Part of a small language model's weights: 5.64M parameters.
Each number is 500 + 50 x the weight over its row's rms, rounded and kept within 0 to 999. Layers, rows and columns count from 0. Numbers have three digits each. The size before them is the row's rms in percent of the matrix's.

# layer 10 attention output, 160x128, rms 0.0906, rows 22-64, columns 0-63
088:510448494520465500526568621505424396457540462628468528524554550548452476416532513551388496533546566511467468471493518420517438446471485477546530506440626513422517547436535513474484479480519493
106:592538452490579537578476527599434488530504592557441462507593470450515449512439523548491428460541508531539510536512499434511568417433540426435480533533536479495456507505407470566483486470564531
111:481454494578561499509473530532521547539536378514472409508535519482478401574586515518417492495502522428461595503485457533460464461533489405561482403518557613566472557509522499521480484524511437
101:534557525459505517533499393552532614531444482528559463491491451556504486542471521584505503467596541542492503447528499520543565484455546608454521502551511436582391438541482577519550555495562562
086:497490449530493422455547469430546508540541509596608444474525513557554545512492543457495473563521492417507493444459497490535394556511438658449531475501482438541539508479560548463491539446582569
111:486510569557495510515482487505430569548479466495448465533478441510503528523435476559439495491500421488506509464557486461533596551460554449461487470418528470542465490478470535524523478455526533
092:489536559473479460576519518593594492490487577467518542442516512461476489512581586514498449499575601551536532484575480529514348512515518550530480404552346546410550454541485458524583466546484501
093:550540551614486446427475530503492470567510449555429525466468503592547484583586498568453452601559586545462445496531507512528471492583592429497510376563532422433533466553500479511472541515461492
148:550481506649568584518512540618436562481406442578502498535506608437447567571421508553487439504453465449530504594558483547379496537502494491564545447480492558430459530547505529600475533519451563
096:445430516472587496475520549469510520529484534547519429560460481554422536542463601453504476523580544463482571395466495540485541438528542505490488470527488493550472502536472420555458427521461603
095:504428451431549450450492445534525469411451567504433507597523479522534399462410495436496474573564516468502487538556467438438544495522524527467563465451485537467558536429488471493460483540542532
100:386481484470548444466477462543497463618541518464477484420455491436544476500520426499553532477436500637554562530425556571486488441501401574474570577502468497493511504477592530536487556499459523
098:496533469516547574534526481450520588455537505545515520559490564559508500536484486541595496449539483446495486524459454543455505516480529502559474532453444408522453591568532486534466530460511442
096:526407520519458511538494468456525411516465419497520583502478532445476554602537418471529553548482478571567458491491509453444465481545467479447519444542573480495512607603530435519484531517533540
088:498471516477581389534489464507520508432507512458539439594477549455491523519482501388478519443629503377463499568541446465459539542402521518497472537441528505525605484527484530504450513515436501
087:406437463471585511550509442366492579559409476466558514478534477524439449570515466502404484508483531491481486450479547526553383451503451465563460552574500443463495460540579456456418570599456547
112:518572428457575483515496448597566502583485525447486473478432627441565468464539483472593659457615521490511446574558495571466449565508505496511504456538582516563482597601392520503587499476503432
094:404506491454544440476525433446466484539495516506462497462480503467406603488558528468455461514525544445518511558481496458512517480513643452420488518423541459465549474480415425512530540519433496
090:453527505477485476528488495504384449507543491549478471472570495491539496478555485511541450564472577503526453539548546505509530504484475551522494534595527550387423524425569511517586457542502413
089:423544503507564436444541533531431472480513439453533595489534546539512507507521530429485569451537489527415506459414469560500462393542543528512487490522509455491520557583515514453562487440321611
097:487448463510399540447436511517539380451459480510424424492449407545495426427492503501410498575450456445593540505561508445465465496480434424537476515498332576514504553438541465521485460495548462
106:462541463497488456480525390517498493434498507423479517480521522476473542536500504496479538397518540507500531500455496440427495467504500441459538470490519543518539507556553554488466464493495543
108:418464587484526480493527581470517517532440596498369490505463568446493450530524556447540507593396513475535509595503497473453461557572444449498545410483523456467605556489467343528463502493509463
113:434444451468482515429472498483481472514542491474524508588490490504457561541559509428502466455471494556466464541493554555503469454395510581537509525526479477520561511542560513507462514551404535
104:426526486475590494562514594530491500535543596437561400464499447461600513426572460542437440463418471489490533447456635453478500578476469539469464505499479493466481569484509453519489410477476540
080:525477476542459515490546565533466434498562447397446521480570488516517538424595533374500493474530612548533501471460486465548456519477443509511477586533495469551510520606478451475432398416511435
088:557461513455518556477441512535444526542544503580455547545508502565456509497521556521490431449500501481499474465531524589430486484545552489518478505518496514568513494457559524443513442521551473
114:464459496497516474548454561572516472411494494493483532479408467494499444432526492504393506520516512537532519507619551457484461460451437534553456516514389474496577553519479517487443574468473480
104:512440514489526478413476542447522555477415519410420513535456484498437523535560428466425529487456543465484398562467469539477443568601435474525463487591498546481570541508529411372476387569537506
082:555623519559530490560502492454509448543579491516511455502477429389578504475578452415529478529491467456528516466438487482504484496597507486524456571469585483559512535550564454519546478444478596
109:499581507456400570496515577402354568462477510503531537443462519529371480515490503572520557533498500505538431477442518563480478473510539485422505577440532502463551500512478529516445479512451512
107:432538456490497494442544551513481487463492474483463458573418458447490479470456586455465537473526488465485498445481500512536529437524589480489500481436540514601444506471487460550498543517505532
092:511506458485490543467439478508480531449500558450503461659501560462470575525577530428529485479537589451509449598509450526497545478510436520436546533521565588512517547465543515532554544538562421
102:517546549518522497467427452495533480593469544470461518384431468552568413532483447390516495563456537504498529539603478488544561491538478541512469453571423530519459422459454452491568499624505459
093:427568579541516570601500448434457524532447586432464591529474513418401609529557481519450516429494529581494504534429553431557372566459469494463444473548497526557491542490481531499404461504442530
092:542572544581517505471499479517559504550544565501471442488474596430439464478545473554496584462517544479617467591504439430517469522614531499528434560437565429532466457522346556521539481546505418
108:549416529478563477557441591604544511426464556454493593445562468497427424525491436480450526494565468540514504495459539502450459529532516489541496454433537505499512546530455458437507440538508476
100:431530524575544430434533487476484482562453539515449449557554494567570591514523507555544468521479480434403461467522519480526544515526601601521515447465500531455426517498487539394468470505470537
146:490534497531488490467502548505385488452502481553471450500479528508520501495508463510431508453455447443476541509477521477555550488441556531504465532488543578461435512432481470506487500514502512
078:495436506528548498551535399496437472611504572481482473581550542548534517445518520586487533519580481416513476470414426411511517515430494411548494481606509382523466505531486511534410538473554540
101:485474601505500442492548429528420494435516499357515449461452518482475483456501516499549599483469478489483475536454361471573467430526528473443516479457452514483490579557453547475412477419449476
088:438474479533536479535517429558523448539522531463499429484432508447550452573495453556457498527544525508556428537526537472527458530449453603443526398487486583496469444486516508529473441541590539
104:468503525499509455485577523458462430438541491520500508505574538518531560458479613519552509447496499475409564486402503537503488518476591513516528502470522511499538467472550453476476554431507583